config.yaml
num_hidden_layers: 12
hidden_size: 640
num_attention_heads: 10
num_key_value_heads: 10
head_dim: 64
intermediate_size: 1728
vocab_size: 32000
hidden_act: "swiglu"
norm: "rmsnorm"
norm_place: "pre"
norm_eps: 1e-06
positions: "rope"
rope_theta: 12000.0
rope_fraction: 1.0
qk_norm: false
attn_scale: 0.125
bias: "none"
tie_word_embeddings: false
parallel_block: false
init: "uniform"
init_std_qkv: 0.019
init_std_o: 0.0
init_std_up: 0.019
init_std_down: 0.0
optimizer: "muon_variant"
learning_rate: 0.012
lr_mult_o: 0.707
beta1: 0.93
lr_head: 0.00487
warmup_steps: 200
schedule: "wsd"
decay_fraction: 0.942
decay_shape: "linear"
final_lr_fraction: 0.0
batch_tokens: 262144
max_seq_len: 512
doc_mask: false
train_tokens: 1636000000
max_steps: 6241
dataset: "wikipedia_en"
Each number is 200 + 30 x the weight over its row's rms, rounded and kept within 0 to 999. Layers, rows and columns count from 0. The size before them is the row's rms in percent of the matrix's.

# layer 5 MLP up, 1728x640, rms 0.0875, rows 754-767, columns 240-319
094,257,264,266,185,136,169,153,159,165,238,201,196,199,118,234,215,226,229,209,165,161,181,135,220,210,162,162,221,209,155,172,170,166,227,247,251,201,207,188,200,202,172,176,210,194,246,223,209,214,179,240,181,177,178,220,173,176,175,212,246,203,156,170,241,151,163,171,161,202,210,239,211,155,188,176,207,172,184,224,215
092,185,207,170,142,144,164,132,190,187,190,255,192,225,198,195,223,249,193,209,174,210,240,218,167,196,202,221,200,183,194,164,254,194,213,210,196,245,179,258,208,202,192,231,206,188,208,213,213,212,116,181,220,165,171,195,252,227,200,151,172,217,191,220,233,153,217,187,203,210,146,205,230,181,242,137,148,216,209,206,182
105,131,166,223,231,202,194,241,213,236,197,245,253,251,211,200,236,249,162,194,185,242,168,160,207,176,235,190,209,249,223,171,188,245,146,173,169,198,205,182,171,187,191,191,241,201,200,226,167,217,150,155,218,171,202,145,177,156,171,156,199,178,156,234,145,167,203,171,195,214,204,176,226,237,178,234,182,206,195,161,180
106,117,224,207,204,165,148,144,149,150,174,213,189,193,191,194,294,199,167,203,181,222,160,214,172,283,198,179,163,201,217,210,217,208,171,199,188,171,245,228,259,219,179,273,165,209,214,185,187,253,244,200,160,253,225,212,261,204,248,208,198,239,231,227,228,188,183,196,188,236,181,213,198,220,206,144,230,192,187,203,234
102,205,212,189,186,196,201,191,166,220,209,191,171,249,214,193,141,200,139,217,149,175,194,206,240,217,136,231,188,184,213,222,132,204,193,220,167,205,233,213,157,146,174,255,198,170,159,184,196,204,214,267,171,221,168,205,210,214,206,214,173,252,192,164,167,135,184,240,203,217,191,158,167,216,206,193,188,131,258,271,172
100,196,222,166,285,190,251,179,217,162,180,215,217,215,215,131,214,212,219,214,234,147,207,298,239,183,210,206,157,185,219,191,257,215,223,188,238,195,180,177,232,184,179,196,230,151,121,229,245,203,215,190,184,192,229,177,172,235,276,211,263,207,177,204,224,256,221,204,232,193,197,152,216,190,239,203,197,182,182,244,241
100,205,210,209,246,210,200,185,236,216,181,188,252,205,204,190,190,226,238,233,206,191,170,243,268,183,193,202,260,169,216,155,165,242,227,222,224,254,163,224,259,199,176,187,194,243,166,245,181,183,220,229,168,206,206,151,236,162,277,186,198,168,224,224,193,168,176,199,180,210,203,233,176,252,242,181,175,210,200,211,179
091,200,185,203,210,179,165,158,195,211,247,205,209,262,203,211,239,130,229,170,210,161,174,281,210,211,186,184,220,163,169,201,161,238,203,224,239,190,237,175,203,200,232,189,213,201,178,233,182,174,210,221,275,176,227,154,159,206,173,209,195,189,252,130,202,201,240,207,208,150,190,226,185,186,217,224,217,265,219,239,216
105,182,146,234,199,215,183,196,179,178,218,232,197,218,232,216,210,192,159,178,177,157,158,176,219,112,202,153,218,197,257,164,169,198,183,197,173,194,137,162,197,178,202,202,153,205,182,235,180,185,175,194,266,162,144,227,227,206,167,162,238,182,220,201,212,207,271,249,192,174,254,243,180,234,219,198,155,191,213,206,206
102,213,181,191,250,203,258,229,210,182,225,185,157,170,283,221,169,203,172,185,239,168,191,193,152,146,206,205,191,177,159,224,198,174,211,205,203,227,209,189,182,178,211,177,248,192,192,214,191,155,133,241,214,216,160,210,247,162,157,171,208,190,233,182,198,249,185,210,203,227,258,241,238,219,191,228,187,234,213,162,217
101,188,199,164,221,162,207,164,183,193,214,247,161,192,216,198,221,215,175,156,211,211,154,184,191,151,207,181,211,173,248,225,155,179,214,202,201,187,248,229,200,256,189,267,153,214,169,162,126,207,178,169,196,212,219,247,179,205,173,183,223,213,156,215,225,192,216,215,213,238,242,181,156,212,195,186,195,188,241,198,200
097,251,200,216,196,214,211,239,235,191,168,168,220,186,129,216,226,196,242,195,255,189,201,268,219,171,192,177,245,183,238,172,254,254,196,219,233,182,181,226,183,182,155,186,126,221,210,214,225,218,212,195,186,159,161,168,171,199,158,101,224,150,209,182,213,207,173,182,200,174,204,211,202,187,190,208,222,252,186,190,207
100,198,215,160,236,194,200,200,231,219,209,200,250,214,192,214,226,199,212,180,201,215,176,276,146,187,175,186,151,235,155,201,197,110,227,219,207,180,210,224,140,206,192,186,217,227,232,150,215,181,193,208,201,165,202,182,182,205,164,216,213,180,210,269,211,267,164,247,237,175,215,183,219,236,269,188,219,253,144,217,148
101,191,224,169,194,213,204,225,222,177,165,239,180,212,249,224,183,236,252,205,191,206,183,236,187,204,259,198,237,152,161,258,237,185,154,217,236,180,204,186,232,194,145,220,184,188,261,221,220,206,218,207,233,185,188,140,241,205,148,140,209,246,234,153,171,231,166,158,177,213,220,206,191,221,221,184,276,183,220,219,176
# layer 5 MLP down (transposed), 1728x640, rms 0.0501, rows 754-767, columns 240-319
096,237,253,237,236,216,183,249,193,188,203,221,208,210,203,258,246,185,139,210,201,192,169,189,164,206,187,193,198,242,184,197,184,229,181,252,173,223,238,161,226,285,137,165,147,122,245,220,219,178,174,232,192,216,154,184,218,227,222,149,213,209,202,130,159,187,170,152,237,226,217,242,175,205,183,170,113,179,162,201,177
094,194,161,143,218,202,195,162,232,148,177,183,198,201,226,276,242,207,200,195,209,245,195,202,155,247,184,185,243,237,219,188,172,230,204,223,208,171,161,244,230,179,250,194,202,194,151,190,210,190,178,225,223,220,187,227,171,182,183,233,192,183,226,198,199,191,248,239,245,140,217,188,216,151,178,175,149,221,195,168,211
105,245,205,232,143,224,201,230,226,204,229,200,195,241,192,229,230,235,196,212,201,195,221,188,226,216,253,246,201,221,179,200,204,200,193,220,163,201,157,186,198,194,235,159,178,146,198,203,204,219,183,191,171,194,175,232,232,186,204,162,203,198,215,223,220,217,190,200,226,167,107,230,189,215,187,235,209,203,193,201,155
104,216,196,194,222,171,185,203,191,218,159,264,178,178,174,220,214,179,147,198,179,198,241,145,204,197,184,189,194,216,205,251,188,218,156,204,181,259,260,256,218,230,202,218,228,226,218,153,163,187,169,185,143,252,226,168,182,222,212,180,214,224,227,151,215,184,200,169,210,179,233,200,246,213,170,140,176,169,199,197,177
102,172,224,223,183,226,174,208,174,242,233,237,146,192,169,221,244,174,194,175,182,172,204,221,213,200,210,142,225,200,232,196,229,220,221,129,159,232,178,259,256,200,158,207,189,238,190,229,224,219,215,196,182,198,175,196,184,224,239,189,186,191,201,252,235,208,222,194,184,179,182,150,200,203,159,198,196,174,203,230,147
100,232,219,209,209,205,211,213,167,190,216,225,186,172,204,203,230,236,257,167,214,176,231,196,198,218,186,243,242,153,193,189,168,205,221,178,218,187,187,140,249,200,225,183,186,230,247,229,206,225,172,172,237,153,204,204,195,215,190,157,157,168,177,268,213,200,229,223,157,190,161,202,214,220,133,234,226,210,205,269,216
101,155,227,199,198,197,192,221,221,233,209,193,154,216,138,136,189,168,220,216,187,221,170,204,193,209,223,206,203,169,214,200,223,136,191,286,246,231,268,182,209,225,175,199,200,253,210,223,169,172,196,192,216,211,217,155,209,122,205,245,179,175,198,223,186,229,136,208,204,202,217,248,237,189,183,223,241,218,239,227,200
093,167,190,248,222,171,188,219,209,179,241,164,178,219,209,211,201,269,293,199,209,184,180,201,235,252,247,198,178,216,210,170,170,170,211,240,218,262,198,124,229,204,216,210,212,230,185,216,165,323,196,164,196,262,179,190,168,201,161,199,202,201,205,126,183,231,180,179,186,139,196,237,211,224,211,135,236,220,253,193,193
105,176,148,174,253,144,197,189,220,170,251,169,181,134,224,181,191,174,184,136,161,200,224,216,201,178,170,219,194,173,194,160,259,211,249,227,214,250,209,209,185,140,267,272,174,223,131,206,151,241,204,156,221,191,175,216,186,193,264,181,168,197,227,185,192,202,199,255,230,231,160,238,205,231,258,191,268,196,184,207,205
103,195,212,196,201,186,181,175,261,203,205,176,201,182,189,224,230,221,181,205,204,201,158,189,162,201,120,193,251,184,175,275,239,219,253,176,248,154,234,280,195,160,172,211,167,223,262,110,189,198,199,187,183,235,192,171,197,216,154,210,155,158,148,179,212,253,214,232,194,212,237,188,216,234,207,237,218,187,277,188,218
102,201,226,197,188,169,148,229,219,223,243,158,195,180,200,198,214,233,147,200,188,247,167,228,218,180,179,177,202,172,184,257,196,239,161,208,186,254,187,190,159,262,249,227,196,202,199,197,212,106,262,272,162,195,231,215,190,225,183,234,209,220,217,249,242,227,139,159,146,212,226,144,226,222,178,149,217,228,217,230,167
101,270,229,216,220,237,223,185,207,196,230,209,182,238,177,155,190,249,163,155,228,222,168,164,234,222,201,184,134,155,202,193,167,199,179,155,247,174,229,250,193,228,182,218,198,212,167,237,208,249,220,215,255,185,224,196,241,200,234,179,160,185,264,231,224,185,183,235,205,219,240,222,205,175,247,243,146,219,242,213,226
097,166,208,202,184,169,211,211,175,197,253,196,172,230,175,201,175,175,202,193,262,190,217,214,212,224,191,218,228,206,210,209,247,145,177,235,195,164,231,222,163,221,237,152,177,161,176,207,210,191,205,195,233,196,199,210,160,235,232,174,197,169,233,177,229,187,193,230,174,251,207,218,207,221,172,240,200,248,181,200,233
103,189,214,207,232,171,258,226,242,189,211,214,148,197,234,276,176,196,216,187,207,206,187,167,169,213,237,203,245,190,238,176,196,180,209,247,177,220,154,209,224,244,194,182,168,111,183,209,162,242,261,239,250,239,213,193,168,226,174,243,237,260,191,175,218,247,191,249,153,182,232,234,241,255,209,149,171,171,192,171,194
# layer 5 MLP gate, 1728x640, rms 0.0833, rows 755-767, columns 240-319
097,200,224,225,179,173,188,224,202,197,145,243,198,200,221,158,130,179,211,168,197,181,188,213,187,195,205,147,171,176,209,176,179,160,195,211,230,231,232,186,206,172,230,185,171,153,209,213,254,212,268,194,195,167,206,184,207,194,189,182,215,211,198,178,203,163,199,236,207,177,173,192,225,157,166,178,192,261,203,157,181
100,196,215,167,289,129,224,174,197,150,207,157,215,170,208,195,170,146,214,222,232,162,199,201,250,208,214,188,178,174,196,182,207,175,229,181,235,214,242,225,213,198,207,171,210,166,239,193,215,195,271,203,157,242,233,212,172,189,242,174,192,217,151,187,217,179,184,218,188,180,240,193,200,195,205,201,216,237,215,203,229
102,208,212,208,204,245,237,255,218,209,254,216,191,205,182,234,186,187,286,162,212,156,182,218,193,154,173,210,219,188,222,167,176,213,223,231,195,215,291,215,173,200,242,187,205,238,222,186,217,201,227,165,197,197,193,202,188,224,178,193,168,217,176,166,204,166,277,177,185,165,219,229,152,225,247,212,199,212,187,230,196
101,217,198,148,160,224,203,246,247,158,242,205,192,187,216,221,186,178,253,199,207,272,203,202,148,167,200,181,222,217,184,220,183,224,213,193,186,214,192,196,200,203,192,174,154,251,187,245,195,211,246,194,199,203,252,175,243,188,184,158,147,166,223,215,169,168,208,164,201,212,178,215,224,166,222,253,165,220,191,184,147
103,204,204,242,162,167,226,189,201,238,234,227,178,206,223,174,211,246,242,161,166,201,197,215,183,182,213,198,262,175,174,258,120,183,189,265,222,257,248,197,170,171,211,197,200,208,235,218,163,148,212,233,193,199,217,218,246,175,215,193,196,159,220,217,210,256,148,247,224,198,255,179,240,187,140,204,208,157,263,246,206
102,139,218,205,213,161,204,224,203,186,174,203,213,174,175,178,184,184,194,224,198,208,164,207,185,209,213,228,245,206,231,238,199,161,122,207,271,254,236,241,237,204,257,189,183,232,182,284,153,209,185,238,220,206,192,209,171,203,217,181,185,164,176,190,180,202,159,194,214,159,215,235,255,210,175,197,172,186,236,200,214
097,204,177,143,203,176,211,217,237,191,214,177,234,213,166,183,184,177,250,163,167,189,185,165,208,230,222,211,207,171,230,185,162,170,173,171,204,241,203,212,209,179,187,198,179,198,231,207,211,210,227,184,243,227,203,200,128,143,177,223,212,202,169,196,176,263,216,161,240,231,151,204,195,211,195,208,255,198,222,195,172
104,192,203,180,220,222,221,250,243,190,242,199,167,237,150,196,158,208,225,186,172,207,254,172,143,248,240,232,190,229,226,192,226,224,214,180,191,196,201,173,219,220,243,203,176,174,144,218,174,251,197,183,220,209,191,174,186,221,240,218,131,221,209,125,205,198,193,172,163,198,198,202,242,233,182,190,268,175,166,213,195
099,231,225,186,247,185,191,296,192,212,238,123,210,189,245,217,252,169,164,174,226,208,208,159,277,190,200,218,244,205,250,216,218,198,250,287,276,228,211,269,194,193,207,186,184,213,168,213,179,215,164,230,189,215,177,188,274,180,226,152,195,177,181,186,132,202,182,215,212,210,188,169,235,216,171,184,227,232,210,250,198
102,211,248,166,221,173,232,125,227,185,200,214,198,220,208,185,225,234,150,213,177,211,226,162,203,190,257,195,142,274,211,185,170,174,175,179,201,219,218,230,235,220,213,213,162,180,174,191,203,201,225,189,156,276,224,234,220,221,199,205,173,193,172,222,156,232,177,210,182,174,229,156,212,170,183,223,203,209,193,181,134
094,249,150,223,267,240,144,220,244,184,202,236,205,190,176,198,208,231,200,211,173,212,222,152,188,235,145,170,163,182,178,187,204,159,199,183,198,205,253,264,298,156,191,209,179,229,180,203,201,224,197,214,190,152,277,208,197,188,227,177,232,145,216,189,178,199,189,242,230,192,211,188,224,207,244,240,164,161,190,200,221
097,239,172,211,198,169,220,228,202,227,229,217,170,196,227,263,211,208,164,257,224,224,242,182,246,223,193,210,216,209,199,178,208,213,245,190,221,201,207,168,232,189,190,172,184,200,176,221,155,207,244,164,147,239,227,190,212,243,217,137,186,206,148,263,232,146,186,171,229,115,197,226,168,218,185,184,208,242,220,210,189
104,208,275,243,171,217,232,210,219,228,219,204,215,206,249,210,223,242,237,184,228,166,177,180,170,153,204,268,165,171,146,158,217,176,218,242,176,160,202,165,196,198,196,156,230,144,217,191,216,222,189,173,183,205,247,215,192,183,164,211,209,145,184,214,192,291,202,159,226,207,166,187,149,185,263,226,232,238,205,142,181